Weights of a small transformer language model: a variant of Adam for these matrices.
Each number is 500 + 50 x the weight over its row's rms, rounded and kept within 0 to 999. Layers, rows and columns count from 0. Numbers have three digits each. The size before them is the row's rms in percent of the matrix's.

# layer 2 MLP gate, 1024x512, rms 0.0436, rows 529-600, columns 320-383
096:453511497396496514516466601420457507652534372468516564444585494618483559491502442511593519569424564454478454554565476573454433451471425512469508392547441492573440609550534419466453403421489522
098:545484492477482435534513431582513564505401549543419477453579515440439501533555465579513503394489446535556592455498485487472589492448443511436476449511407478456516390544513474512516483429478448
096:459560423628473532561451545471482496501487534403435541522456511545534451566598532520574513487522532504461435558498573508497472496510471475384499491528462467528516459494569522497503560438543492
086:434562434498560493523515470491515520576509495522498455515553498403495522522487524567633576471492540509480459505400426561481566416466494511494575509540525458548551552522534469536474485487479458
106:470444573455477502467536492539603534536542489474433521458545560480417505520486471515490512497459524563459460561437526447445411527405475543534551466425431500511564506523512518513502461520465458
095:463445474376528540484633582541518465551515517427462385522604622560504530485579518513483526584527503533478514433566462558411437466547506533509532471473462461448555518568515423530492506543470458
104:570487496500602410498553432424477471538479497546461659437526494471436535470511426581439504484356573411541485469479439450474559457419400429478540531520573501356404424520490497488485540507402654
096:407447524579483450440574457440493491487518515521543518567522513461458497447518504565543476467405533479539422572497476518532444515517460561498512511483522453506563580583578533451500530430485500
090:431525493531537407503489537494626477462504496477503508493519413507429566476504466564484529484498509527480571551509489531504457495441489537457444480486477500503564434573462447510483430502548454
099:511544589586515517507458470545485504590469450437444497561500440464550484500508542561511474426475537608529437596441572560483489500506495500506559512538399466463505594542579329563459385563477515
099:574436531495526470507469469527502510460517439575567515488582495485505447444462556552464494547519551406507471442448478489499576461518447453411522471525460549424443441480473409445508523537504574
095:524489531552510525483547499487561489485531487574500464488490445492558509477509556590537514453395595542542488597534487497558430500443455493433543506449541459500498518510401477434550386498465525
104:483450560458460467571484516479542525546584560553517482444634502506582462466533511580511417522501521521525589480485446338526479507517494420485438507519509536458538448540507502469497514493472531
098:534486513503543417415466549538442565474539498526539516507418479448519466476553415549492486469379603481456485530486596458533547553529436502438468474523492512453567589477487533485519488445534479
107:487531545485535473454577596552496507592430514559484608459515437536530539495495454502494587439428545477534525534568511565502580569418493544523503510555426479431526475530445469527497450462461389
101:479500532431516563507518504478485490529490479491403382502490567414516452535495411524537422383529459489457433551499544444465484669433494553430561423489425455552568524539559514464513440443466554
100:451503470452620468540466467424489557434529510581433460550597487539421620499452530575499585497431614489496482545458479485460503525537481484479498429540540477503509465497490503467462513536488510
093:440526490512395500506485522477510391496495441512525523491504435501470448500592475555479431486479449526430400457436564594531567460500496547580505522433420584463538584577464476519513469395516503
098:458472493492592516501502469453532488409473483516410508549516455451516529504357477541548519443457519499490526472504497581447471378342464542419509399517543498534516535453526466477578523365512478
096:519573484523517563526504443579496450452449491510412453538470575481622495443452538548640444484496468434513578467479537459559523473450480465479512519477478534459527520503488478545576478544531486
101:562519472568598492553543491475491553603552484536517490407558564526563600393494520485441466444602491482483536535477409507463542519421483613527524545490464539497490570527427515537441539497460553
106:441476531474464513537481559456499544503503372549464512477444477483578458610444308563506474502512474480457414542527544535507554520541373528475555470549551471517484465450527515463447421468508492
103:495457558524530493472487464465493524561518411594436501489520421550489467589495476563510499507427519457540568506444518498516515533540382464539466419480576510525536439484450488527445506412538525
103:517580471453533435469546550520540547525432504576495462406527513433508564496451464535475568461499561585619556492511525574464571476461417458370404422481484534457467432528435442418483576522518487
100:554500510522476487461509474432613525480546425513410556524494570563347401426476474529502448554621531500582449541461484486530487462457465430526507520457427540567357449429560422506468454496445557
096:418504574488591520438541433564494510484532428480524417560577508510505501529540399497515508537484536571545500427516454540446438587549469474502432487451481530502481427578490445536512487496404381
106:502481496467605463459424565425517532498468645540557420547537620495575512501479482555490480546498487539475397468432520567521489536520488512498566541552518491491426367471468413468528499633431518
107:517533478515502477421567534500493555424467564476516586471512543489431402473497484558557404443475523517504528506510519527410628516446435512466495535491458513531441521428477543474631533493509557
092:541441498511547618544497488606567560516482436539430484529573483571473538499419491530542509442491520537452546505550459537484454484469478478447425519486469537604457611529508380519481527393520555
104:422541494487583405498525469421604524454578414644405479509513566485512544561411516533495506465500617434504536489415591539481509648530452648455510459569566402576592553427514522569496508473436474
096:440426491531498506482540502476485493435505512478547467446475390497487532577425540530484626531505536598525500499461497437583411550543478486476468481533447585490484512522561482505448514541584567
095:544554400588530478548355527397518454506493582452479605519492519520446466452528578529404551480467483551523423565421565529564446567579460551417551454574448459505503528581508455416479458477468458
102:500572386506505512522481632536507517527544491561451521480533609479463503527460520536466438478537517575500449545480415558481554429485455486532519479434522518428494459599425524489455531510561554
103:482475500502559514485529534457524532408500564540468575607477557507541422510536534567409461507491596498521556491491523461411466498460466598473453432402471497478509571527559487619439474475539565
098:509497648389471520458528570501551498463397445466514509402602526498527552485521517501490515508492523456435472517568623470453517440456476554446529480542440539440430535560407508493564485490522506
099:530485412512499508435466500531523434462512453469571421441583487439429565563503545517516482468454500456493584511575542532500535510487492494552478501524539542459485438432563422422494436467494559
105:523525516518510431481530455527479501466535501575513465544535591582557482584523426500541480439465525461497487468537496558539531433465521490507564484472445454463423540452582467567472538559351486
097:546533451446378525469519532479482402510496536516552456552541477462440459539517532489418547546571413574475501559549468524538441535515449458491517475455535564459425422515536545486421570484517523
101:562553425512541549536536576407466439438434501509488508501603621592458416549439538554524507520481507499419468448472532438522553509452445457541591494626544446538487562428461534519535531541459526
112:460464528432518529437527438429610548517526529509527480634473578519543519517505408528445484514508529429568386426574499497514550409521448504543473484501438516449466569458546461480432536459495485
090:428551638440597485473490377508565503486510539478445521603465514422534500554465516560523480494512563503473521490515507494607465500414466496486546416535513489528527591447569468461553433476461508
103:509405638537551461520445456440519413566543484494456470511590533523511493530486485514488470501379553494462552477462584532518556536446459488494404484478363472533512531440553467501563465540476570
105:471505474482397501433522534539533536480406532493453536607552602478521419554505492543436464526522564575560459487503610515437505476478446587440441528491492453448540497462521500500505404512454456
101:590507500535508474542542479476548482505524502556479484588628456490525497489553610571486518427378557567495527532420583447539513443480460517476466555484527415507493505478523434593485434481529490
095:469519478520518451570612545486397497532494548569553492557481493465605542550547484527481583444532478519442510553445523547612554542460442536513482483556431458511567595452453502620519500458440533
102:480470533525537492521475539473602516451531499556568435543574548514557489561476485560477493433491543453517499516518556507451471576405466466438574369555517588483570576507514468593547474522366552
098:534519521396471440430460477499507524472545508556528489537553495543407455486541479504435487487504581576504513587575502482444517600459476533414484514580428503482571544411516412478557540516523588
098:484522571484552523551497492486473519557406469511460510551525511474543508513534562543491489503464552507544512506586457498493610535516466501522415429512370424475536554474514483514566512535413475
099:450468555452472465509574503526407606499524530470470474553561488556520491509553477522438500456498464548528550474567530514466544524494466534504572427532485446433529560445533379540452564489431460
099:429569486538598417472547511346499544521396502528545559523555535463464508481573496594420428482510538411494526477479508514543522509523431429535437521518512570487499494536477553547524471542500416
095:487488489399597469501480531537456580435433508581449561509535498460479514523405540536542520518395420552509446498549598467518498486469428434441496473474560436532554582411497552410497522507527508
102:435442578404490439466566619448609514439398480544479566473557484437516567522389460588559484517544501489471578513512521522375465562515478496380467464516437490424533534490569484409488335510581452
110:566533574525530496459539536422549507589466431481482519479521496470537538571488455515503371468448518555552431498492441598428566523461445521476514460521465551499486564445564496472512481563514522
099:486431469457591525474482485602457452552503499469464515532530546478517460480506455530584529467460529515497511491464565426385511482457441526450396400609469472533491554521473558570513470467462551
102:463529527595509454538565514469633524570461551498468411544496576463368466429595571555537449519517514532531437513467457496614542493543469488526481538533466493417508551514467538507452564517664521
097:408469560485603508522483492493520543503541490541416490482486435557490487460529446517486498496477516589555531543551516554504469376360473480548527478528346493488397457526679457465578481533552487
103:560457506488482525533466526494537495443492536493483540468492535546523502511512508536520483454556435639524490506497548439505413508468414452538467435518522560517468568424519477515516422486378556
102:502497510406578494511489461486516516443465477542507500511529498540382495495572459569449472526504496488398486459601479450504540509454442496555486533554493509471502548451409534556495477530544518
094:389610469389445503468585551534502525507486550461430555514508498573495404521522536492484548567517472566491487487490528465658496492525463497486511467531545490540485492529557480466506430559466504
102:355526403414476505443510563514512445447411512493586537548587493473513461498442418513570507506433497452464539524488528472418534481487507473474539580490445505469497468584435485446452453494486413
095:448588453469556546486503557461517432608481468504456452547545618519588465496568497524545527605419529612469495474482498466467461543483494523483478550521502500481492488532450551588452464478530432
101:516509525548488424518401521535490522577446538505418567487411493532417568524586423537491535404517597479494519545515564431544398533576496545477590370522529568453530458530501566393379411404542613
104:499576581517418495494551528518492537554439546523640523513493554510415435485421491529538527498491479508516486643527514546474466592535451400532469513471481539543434547540441530475459555473474492
102:603406581471433521562484493489489452506474426546622558497533501552476479530535527552454387528471570609513500446464523481425454439454442472474535410479356486448459457467448468495481480438401535
102:531563627529607445497478537536491582471497459518532571415528511420485507567583541538605501487517488451540495557529503467511463500379440490459633497525442527462450446476404475392405512381494568
100:485477571497490534427579488493520594456472468514503525504534506462386513487497466546485454441476468540506508564605529529566543443450424478503448458492475477509481382446497523413392473482459562
095:524562440534449525533508508473450483549564555627554554516500532579397531556504462513432560471449476506610547500446392500454504576392433534567564463488478487439457459483445489525412527471454543
091:413495533495468603496489496470489424368537421532583465485549498536514516488589530490560476480546563474545491454449530514527465418539511490520545374476544520457477535495532501487463502501483466
101:444534565535499446412521480451556585463557473532498666517571465469573374511536564554448525623438557521520537509501507394502479443535438444508397426613409533497527528422428529508517445467549534
102:476488454438555524594471472518474509464540471596500489440563490528419408508492438543491402586506533528557531472399478446643486492502502591461548486394420475396501533378457540565488559542456534
092:425417564487525565482515505458489491520500550454488562543449410558553472552497458500514488515480516583472570468480607531548453470537504517401516508463465502490506528549514634522563455485469475
108:404491478501519492561463444477535522426618445550488495430549455533558501449543520570480462491393578536479454523511474401557476470478436402448450459558438519479612458509491449562506394478519509
# layer 2 MLP up, 1024x512, rms 0.0436, rows 529-599, columns 320-383
099:541487514441469561502383593480563519483501454483443543527517545457492483422606562493532583491510491561494504572594524490466457583553520476509431477427499551459447585566484472530442492571524543
100:471494483483458536486552483429516545491544525515518506542525513516460520535568521504506604544523558436523484494555426541531467482521490518429420494528459471512444565530569543464492562577504552
095:465422525573426516541542602506497496536499447445437427498550570477584441504586582493488593579446523496486544403490486511509495472503448393507463497496431474523509442475544419441509511403545410
097:481529501491498448435446407502524472427538475476533470497477467549390603462523510517522418480484482458415528462380584493543510453378502526477492460504478438521531563519467432480525546532436584
103:476432545413538589452492472439502486472516536529482524673530514528494484436545492504482517549462604543459519441515503418522408490535523457535491510466434508559587543413578525556493431450474490
096:540524492521561443606504435576418499539526506469554514501541470536489477492553595490407527487546473466544479517595550527513474502550497437527510504582498461542539563593602444494494447433494485
101:485523522464447525571475494391460545466400525457519568417497581498551463521563460502435493588544473474478511505487494505543576488391498556528576514414449579537358515516531434475429392510546464
102:433600501531466592443473547499486400471587479553473492544459443502537577487482410417516492496475523463526500513564510499601443629496539507537614539465546458518556472479572509522483487490541476
096:451480526404457615605483506489563452564478506490525469508490469556611542459497481487486470568426471411520493469481526439445473499370524516448499413512457479555495657442538519533521461533536479
099:532523499490499575416520558560435529568596528454524529508465563498528464564534483535527437529475544432511505619492565457588497477450461470517438495459576471479515491591538451445492426497468463
097:559417460425442415523523408549403496554483512495496550524486536401489564494526407519460434635477445408521492454455421439545539418457433486510548530508458426464497507492483462462517551474555506
098:509470471576480561412532521472521542405541601466550420559403540531580514544458504547495535508517515543557488585548481493497488579430466503453427559488431513567533473478480510536543500413521441
104:517444508478484522493539472504579381384494524419490394464345488568483450506549410483374509499469457542499514537522536579534539431397483542530505597589489453505509613516599564522436528518474511
092:563489612557515543403545583485466508585452504522489516551475453446410510479512545517483504459486523481536523511536469504508537516420492530543550598444502490499454550512420533497425475509485535
106:531515466469418481427470455513500481467575488460487506566460495522545534524546430522422563470555483511467549394437521497564455579586432479473523516501425455416541594466532437537508558446562518
099:466427519507550515464547503513547501514458569463498500477490427565571586581448443557437391463497407480515421375484541553509465510578506436363520589542566520524586510498490481529587495395508439
105:553603446511451568489534497541516504539561473520484503509487472542478485425435506469512526579483414426488531510552537515503476480523540479624537599567564441560516570510556522511517518489463447
098:488438572454403616536502518500523409518492483499521471523439593514438498500488499510475479552534549525439377422458459544539596427445527577640547506538427524517397501527480491535509483546450551
097:560517530468564432440501559547439368507554501440547446454575534522598437605513460534489526467514516540560497454486496458433548486543459494428512467513469353481466583437529530593554510530464527
101:489400408480533508474513498509502502509466507434420476488456458549501467461472494490482466645468512566505557582368498578491360543514500480479518475458467438492581480543442453457500487497514545
105:595422532586488516466416564418442469569493466442476523494514504461572491445519501467458439490501423480537460442553428519391407523550516606547569504511477419549417479516538406492461506465471481
103:551500380496487521510620478525604482478531525476451500529531532506495452463490501522503526490466545519445561495478484507456594399482506504421565550412411529481551614503475601576485570415449519
099:501471514397452496473543506478492425483530543529580492552590575526516453416508428477439580534574479475494463459549454558409500493536531535547502535495445467415424551481511429480500449601422560
102:443420368574552442586431598512433494533576492519564529459472454471412502495463519505447456564390547526463555461522503530467524499505486433410549537437504510449529516435411558519549484562482522
100:499468538506528580494461422542516484486463604546353427591588462493604518492561591492487445628554561478508498486422541455486458476517527409602500471501456460529522552477508441537539493564530507
100:469491586525483474479489573496523491487564492559493485544520539515458566552540435455453548562572536504583558529481536553551433535474546536521438482473468468493476464518426460524576535487396507
104:583540487490570458506521566523608476491555495544466491551448553556453569431433491525501539547528519455468580469564456566516483583446510530433525498508458499529460437510473536468466595507583527
098:434504451575477445483536484466497541450546416420516473567527439439503552441446420507538499469533433537435426568439472416501533461454483488489473457555477493471465485451508565498401532477597404
097:499501503539409478625475441465481510554515551528447549501501574479483445433500411557436548490498515541486511538494511448495455499591478518474551522515486514532481489466511469524457462485457389
107:382570518535506463527579482479524488484536427599475437596597599418491502519386421514503495495534504442482458564516501469456437521529454565552464459557514457544509614450476391525423576500475478
095:431542443435526473454570503487430492430490602406494497574483510448556586557444515481414483464548416498518551476514512467530474494505499601552498450595526523462498428500541522556493426632595562
098:498489465580475522488519520547526482512453582469540392542522555517336557550552559500422484557523487357506568431428542546593496629419534521418598531474510497491512503454467443427598463504505543
100:477469453507468575442502512476553498452489566559532452478483477484519553581464473531426478472493457503507561439479507506519565360464481530531540483606533482498511416492438573580549516459416489
103:506550519640453591466445375532454519550594476543464534445464501441522446459508471451429489513549589425536486488551481443569602526506471575496543539382460462574501411467500471555483473490490442
103:537488465495492440405435456493482477515536428487454577482433563526453563592558503485506519540487618439614496528436440574359505525530517485424456595472547445454430579474434447427417498593555580
100:431432561513551492523604465575504548510545477488554494537512524540595530526535494510551421519573564543556507550423558491497577555446488499414459528490561556478490605601456430517439513356490565
103:519483542549549523510451542471463551460576468506448634471537603437488529468551475495486545450440517473536453544595375591594539414516505460588438558470476460537425526541504526506485529570451407
098:499373473465573521473499533470457583482455420535422492559535477552402556466469367508526472407449561392547467483537542518424565590544492477446445463581451501469535457506458472371439491561531578
095:410508387517477434526530485540487467501565543456534500501524433592482494532512490486548449549566518475510551450529527470527484537471535491544438473553414425528481520541592472556525451427557423
099:529506507365470497447530480481491541492429494501558456369480538537563546573502411499560535562528530479515498526524493487503523436502513474477541465459469542430499556501586460438575521453459566
097:502475492545479556467501516598486467556502464487543540446481567574480483450513503455519386538472547429495462532523579456513552499528559520487533564430462530490543507502518421513555545537532404
099:469544499576505631370482520506515536504519479530459522574593507473532444509499524518544569468497556418585462513577499499494509440459526522517495420462414442393508536625494539544474554497511464
102:452532472554538534421469473528570442497454592487437472512424487442426506470567514500486467428494500517431529487492476419564473515455484562543383573368496556484399490488502629469485521584584537
101:527515537592486539491502523465474461442451521562446451450483517511522417557472500557558482417465527538467498406559551541522489455489482565469519505487553563525452397474485400483539454620549589
099:537485519547429516459530445437469472517509574519502537513489631539430371536442449511504545517491501580507431518532575460536468539492522517425419490500498562544449460508463437509461457480565622
098:583540442458540474508494459530515482554467530427443435527563496442520436503524399487580567570417479553436574514491555481509478500491464458495508609498510533516484526492515543571609441609513531
100:520561410578433619537526580499563457461431493461526440504491596509426504489496528451542578480467511425452611537567403560551450491495471452524506428420491446559502530517534485449554606452571456
097:375496527571475498436537384513503509442493500485467539438515531621465572577542607510518516490481485496520498526488480574516494416606463487490506423513465537526472474516420511492470508534549506
099:480506458496463512595447551481431432580549526531502502580514461482450509493493415523501503470516494428478454548457563448514464536473464384509551425535547481452529502567480525462571529519498544
096:474543554520543604477559546476510519485402480455476408462519437409638435437475464504487485546488460465590582524485401502518449513452519437631562507469452601498572597536506573405508451575489435
100:586644477552494537526449516492497530505448486472407472542506478540513553447485449475510457515579567538520567488624549494515530423570546472487454491499466560572419518495571495507542525519537500
102:565511532489471550490511379447470543490470520460489465520486499524579499475473566497567489510533429456481553395554499551543537470503520516510431542518471527568389458511506597432528477485528468
103:442470492506473552486492597525417524464425443501440535361562549476609514489479509541521474583556539488437540459557544552497526445595441437513500496488556418518467489460426561526558510469496522
101:487475534390473469487515488535553414550568464525454547515525497473491520419506488504477585499515557565537545580557407599462548530519463529474409512484464526443500514491576483524557347475488531
099:556434493476447448446424470503419545515443448438504531393520449487521489486398489447500470532542461478451446581518413549503559482501522515508518448505437530552380514471498461470393448493481467
099:617554551412439454480379542444429385449539586530475549440444464517483504506618505478468466580442543563558494581511508540538526461559505448614451451443556461524417518495476550444534522498562511
098:470511434547570432500505569553421539614406503493548480474555497488549440469492501508594497511470467407563579525528543547526517485470474452519521467529574524537436443456408517536413504527527493
098:503579406483510485463400451529491421501582536456569592385430552529452457486496522529502543533517470482462423538572595470421510502486510453568514522566520472600415490527526427453468515493453486
098:528539477475527553478634433458485494444524589536507504553568510449522473477487494474474532635517538617530572397546461521509459437403534499476463494428475510510414453536628492469468533464481604
105:460550514506545464383473490502511553572378431463583512418565432486499514565519543495546557503469493546472464396571429481358548436381546524488481450467574512477536467497564518457496477455499620
102:478441541491525429530436573574581473455471532542456543518574447487533521427465512512559418555496471568593495465441518544514538545585547544463479450504427504481469493568463509562497525478487553
101:472455525439485447558458459475475589451558551463612542500434434536513463407516525514569455443538465539437426465379505428445523504474487581509493435529445426485488544555457555492517449538427448
098:490446513507566522448497595604385479544505492464567491497484469471513448579480489458591476572398444519519555548473359453565514523482486512496490551534473497524521444507564528555463439556579457
101:453484559441567494485578617413533517611574569478533588405458585516428531429492530538464418450598506511432538541610472569477502579536446521594432507499536546416563455504506481439602476528665382
097:526551560563477553606457513527538565625418607478453510564459487541391445493531535512479631536468525520589471441381484497520543596600485467463504549437557519537479411525485454538548490460515440
102:590591514535426494526378618556429467545464519518611576489479549538522414511508471527574467495516527400570481512524504529514460481583500438526558508400565566555490480541500558356467512439552589
099:383605528480486516401471558540465511600473484448465572523466567476495470499492475507516506457619597561547480550587492506530583506498541528506565512497477387504481548597435502532577475443535582
097:521492375414458433534552499493487471498517556525516477497466555594447558522470435446518557485504621523489580594454421449472528584462522410491511530404489469537432484502385551470504510539488463
103:501446509551471429485509625542468486526507567470458430480514518436495466503497458510430461478507492398481510494485444558523509491565494419444541443491491540473533537552542493574488429410492499
100:587549452564481464456567425487486551435454446472568540556582477488504537484458553525549467558497453440517525416472407557513468462506506489508517574582442578528455439523559518543491579461479431
103:491517541472529472590469462498524507484514529425540560528463467526427497549506594501452579433460466473456414528514409410537522504511516451449415537525498557468468443463465553457412550563554468
# layer 2 MLP down (transposed), 1024x512, rms 0.0436, rows 529-599, columns 320-383
102:528474526553486532466458499523595475541457582501470582507504523583387497558543546508376558407521575437504541505567521461468515444501486530409519489515490441459499498522523517610535496461501561
099:487532546534472501490523513516579475526471473483480546533431411421530502474485458471509563500581455462454579498502548449464531518508618497534477460617497464406604452562608496495442599419552441
098:551555512561549415431486458503427563527513521482503475420502541484468441526535571534512466454553488556458472531499531486489564450468471395436568458518484401416506471419471473492452459530445492
100:514591490546443487468543485515409511440555429578451539448435500507553553422490498502494472460439587476493544464496435560478599498428424445418500515571481487631497516563486528464469531565444513
102:434481510445534653516524491484608414475486514446488501400559471527482524409484479366497612513449546521528591586560569470440539460530543442508463528469533459568481473501576491512520501588506436
097:522452503385557595439446547546531536451367449581548461560531506403496521521525488519601507519467478430564468528553497505573491541529496400497469464511604501508523557498486454498516464521505481
102:565573537477557492530513444468512570494519480547506484523473507511537568590479605547500446512581428531542567471497481518462523485490607491490546522555446574540418451475532460487514573430591455
099:538499511479503526556459444551481535530500546409430467504445435540493443469564533409542559459565541435472501417497491469495515560424653447536451478480524520501560484425399549533533498451451535
098:537464560535559542553493530433525460509475497527500430447536561584485415507564541505439534555488511506505443525469508495541502452487615526493434462496576489505461563498494535584542486477468507
101:556504461482428522564444493539515481474511364548444520542506352494510556538497485482532562549485486511536498389457568530534556455524571546501451568566469396512514475446499535551524573480504507
096:477455468479482486495550652514447513369508397459487409540395487528541564538481489359498544491480492499551585533496461469469559445557660480574490464468474541506531533510492482484449460536462566
100:475494451663587543497431483544517545514529502632544567484528481515532475541481408489479499431491456442540470464581539538429448514427552569585452488533465526442495428522500551557492478390548561
102:494439500504550455478511470570466521447503458510434557481534460537546479467547467509428363573595483489495553448472470551558513379556533562465393488496470439450517470534414543519477604525385428
097:447458558550553439484531547512461438527408486549423463471510471434538518524538449352418574487518444511563513450461432429484463592460650540532460447451515474431536475487434594511487561616537556
104:509491442500411531466520534564523448525573508431482514440532494495542483523467509677548528447487604492558501444432486515431551508518370464490414546543455452447486547468493551562497403600583512
101:533455479515507504541618486514511541414501558491442451482463474469631491449511485522571536506482391551424475507577458416510455515502465581441441540574535424591540501528384546434555472452510475
102:586587494586496562508428574507562604392531592542456453530485545554539411485521533577501512486610452441513427424490525444461471482536397465587524526518569541488514546433544527468494553521566423
097:483403506499489470472447442434483511446531474476545402489460541447612579501494462448469425497512427511475511444518511572480580544450603447551496488543494513531506546476535479484486488485515418
099:516546557505530425609464509422437549472537581468514601452597427561458583459544553490496604505427486521483484477420540555574456583594532524414442557517423489382488496593472442543518491531500552
100:514503491478587509473459463521542481454472457488430505571506496501565504517488464561453476459476414469479407545483542524452483510509448533458444487517533485550489542533408529513421534435612587
101:424527462509543455530558514530428510508504457539436509496445564550526431552588486340519409524358596518413544573448551474586503481531577434503501439483534545528467513460518406443500472562483445
103:375508532547487466456559533510536563493464487591459388526638462493476447483373434468476465510527544468441494443529516573515477537534548464497470547519446504528434545524563424503445387498492483
093:433543591488512548536412418432501518491421486500460489473476411565497543580522490541480445480441464592558503556454517511447537396552435567589447516527458480534531373475500443513505492487516433
101:486572480572569559499504476532547559532566498544463473545447427531473480403443397518481481482438560460584485522533460503499580460640556505412495473523534474469473488455528465444523432465460521
099:411453451506459524473473493511517594460530399489529548435539520466568458540452430437524537375495605488555482462536463484510527507409588521522531443601394452460532491457475384508480443507437539
096:458467520502533531551571552635484488486515447467533499451479476591517544541480456335608542532522549524520483593437533489539582377558733444533363480563540510625470462459523522488530574557545541
104:618538520536436521460519426623498499578509510465485530586538559533516471485551491484526473542587609549404492497623425470435480529532579495530445439518495551495507437432521597524603536529576591
101:444480522509515482615470462509505491517510490476474440489503477529465444501502383463453525530448481510512481485476580450496506558573584555481460535477579519476631569509492485473528453545417435
097:512446482522476576488465535459489480441506570506513483534536365565510498580531472546506470518504473577477572544554469494518583450555411515497482475453422483548556459475407427481420477561483499
107:546558530489481514453572416524417561411441407497493525555523605513413531556449546481529487543563519373533489459511525535468463488536522503488430512548514503522561567468477624449463523488460552
098:460504476452506540514418507501477463560494506532435613559486501457521598474438486463437436475560554583433509587523487452530496474482574504433538536517411516444513545467466477496486506496480467
099:543571493559519529461502441459486467511468453521506418463500524543457499489512543504564474447498443451543493463541462475472484528494545364485545508475493544355439432392493537599491511457474514
101:536473423496453526592476500487514444526500520438516575575520493525474551499576537508497424531568495447485507573392489475401514478558419474536508594455491582572608471433459504532520577495543428
104:543518511604509544416492451479490473602472583505532469431491456529565471519488452561491396556529519524561534573492500515526377509502469602429534598465508537431609529528446432521568416459579464
102:523505605613572452513493449469519518540611461349474487575397458509423542451495512360396551507407604485447510563525452530510441570461606544501504547432466536450443520494465482483480432504564456
100:444568534475365565455410590482505546499459476508509416530575467538540571463531512470493505504461529429460472428547577501466578463538516516526615583479512401510496467408554420484513490524498527
099:517500518517453509495471490523512535404594417567536516513491423569433529514563564177491499482460469478488539473503539516496498479504794583539437513495463463553505527537534453471512456539492457
094:512552488526401460486568462456533576505505510485455520502538576534526503466493479577364501547455424522497477451419404463528527483491322576516585581436428537555440576551445522573516461497594354
099:555531519466581516442533495531541484536614453578399545450666456515546525457392471519537504415492391516464460434513537477395478468514531479544508464499549531400433599403498541571495421492496417
100:505421589594509512543429551477540410539569502500487520508448466552434514429435517520501484412561531392503422528518556564502592502479609553557420445572429350487501466455433576428512430579482447
100:535458513471418482473539556489414504558516441403549451525455487493454380449427476590468508563632544494457533597507535595538446521568426501579485453566515515457446449527438564468494522499517521
100:495541535445514500513542549418513482451464574472501497461511436501465519466533591572564455541552520470493461421411543561423522468522395517501537512534508427438501544505542498507628545518458486
102:422525569553463520501509433514504493444540396480466449492462540562426477492563513555491412507467521466440499494510543466452520522540373535507382430472465573475502489550493453408464578524509497
100:531534504517532486550499376607498416464447604550449532508584581560479551483570517517526512550539537540443454398489552586477432521496532531479446478546509519432528552547488508411500542472519497
100:556470466538575460497404523521542499424524505523511504484452461491488523540528455568499529475548465512487464453518482562487518428465552428446512442422572487436515437495474424505529438544472502
096:456477515465526440539541483475546433486547458513488506503473479427406506511511526352483443439488534589602504610527431506495517543567634500548607408520433500441455457587486455500476473545550521
100:454524494504499553489513510517596481555505515465448492451508528552551543513503553570471380439450530531482516425443577579497434521450394496477457360529526369453484536507474591395512464513636535
101:519560486465562475566491404417413489432509429380458531357501449526431443522512550523461520455531473477530408649503504435487551502486510492458475475563571502443580496526531567436519509505517440
095:576563493527487561530558459451488490499558529496553458469505452461562486504478480564509610551436476544523577504530417532479390515507292523546490551504576539498510447464591544575455458437553496
099:519552496578516458460587387510510425468492524492506529500544401446445501569485534430531450451519379519548485506419510484587424464493601430511564513543509529522533472524568488493537564510410488
102:462467530476597490527429496530403616525499532388667474536605545516477553546572498509450481500541579459468519446509415485492517344541558536383469468413526572526504506477465496370564490488466475
102:607454418557429604465488464541465491599552514446568529490526508535439438571541561477508494450481513563588595435554490437504534420484536547496495552463547452497537598550492548528481468445495482
099:537458432435454509532436493505484586609527429480487465516490472593604486553511478686481437530550472469452519537474473506429480464506337517581480502514479480633470438485523446586526542523450485
101:514493529511536561446615485468554509450455461445361534508565494498493388520567500486482578508467522530514533532508529453538549510496613500494388449455490509618487516494479489455506534522582485
100:460381509540555514466541600497498424506401483504519420518474477516581421475507429407524452451405434569509477555601552534456541534399522455606518478498467475506486419411548453418525477537487455
101:532534530435443533526451573431439526516580470435588550479414488530464579494514481403540539554438561577445564610537446543469452543477514530492527461524410481511422440497454545527521602555536469
096:419421597475472466464431489546458484556462433479438576439553533566626461522447500457532554495503437594510484537464524566576465535571421558494524482543471550534572549504527431512437490604584583
101:518525513531514516499494554498495442610479524466547579501463447464456502509512515498508495547667545461489474448532466500522461444499447477534579454541537475483453462455515564616506546412472508
097:507458486537481442443435475494498429579464569557618483492483569474487480419579508427509566482475500563545491455607543480607484584482596539522490568546529544480438482514522537577488542490470503
105:548456521470432459547462479484542371522501492560516516501477514489440521518400494580464600473439459457439515535537492528482505570451423566552491501583554411434528596505487440532665509544486489
104:443507470537389461498426510497479446501599538433589530485430436469502475481471451521493476493532575544640508512468528567492572548493539579509500462573582505487562438541502555480609505559480517
101:526515580367461581408506487553490553588486561571519493514568543533448498339483422602538497547551537468482496442576557532541535461491418522488395465562591514529500600456410537497511459530515476
102:446546520525479574509412434521575496536513471493449531533518481528491484449501589488496496447485368486608450485389522474520489487421504477543482459509537581530528440467529418497564549547496559
099:514522416493494549465502568511486513468425547540552494484560484537554576460519525590497571543598409475401546509540542519530500462478433547480462477498517547458594512537472566458464491492405535
097:539542567429497574555444519590553455559553626492553493428534512596497441570597452595582454552583474571523481543424476499513496450546504564458489506528452528439488479513423556532506530549520486
103:469492435571537513471536470514507473454458544497521485552588429486511553391523596525514466493487482501556384551541514482451481453525366467385527497461533421511542430555527423524490518429554543
101:507548512531538430520465525502456459501452470408420482507405462526504519435501568397455454460591580463593480502421457507462468471510611481422569502652535526515543506460559438462582477526554570
096:527501564517443507482418563588403473515446470498588498531444449542557422423460429600404466486452467456403471524588488443518549492489318609539552466505495512435567439472516449570553489523510468
102:521583599471539455521552478462436551526549447587478518517527594477490505506479501541512453505425602461461448539434457471526523557492438526517506416504449438543455485479489456477481465419460543
098:489451492531524541580571506493513509536495485519570479462413578489606465576539478660513456502504493584437464505493500483529494517520245560510490475466455475499531441525502494546497512479506512
100:520512535572500590470505450529399507475513421481558470490504574478551510463561574430480558483508513480505514399500439437500480482413442544518588465428506506569587450588489506555555514502395421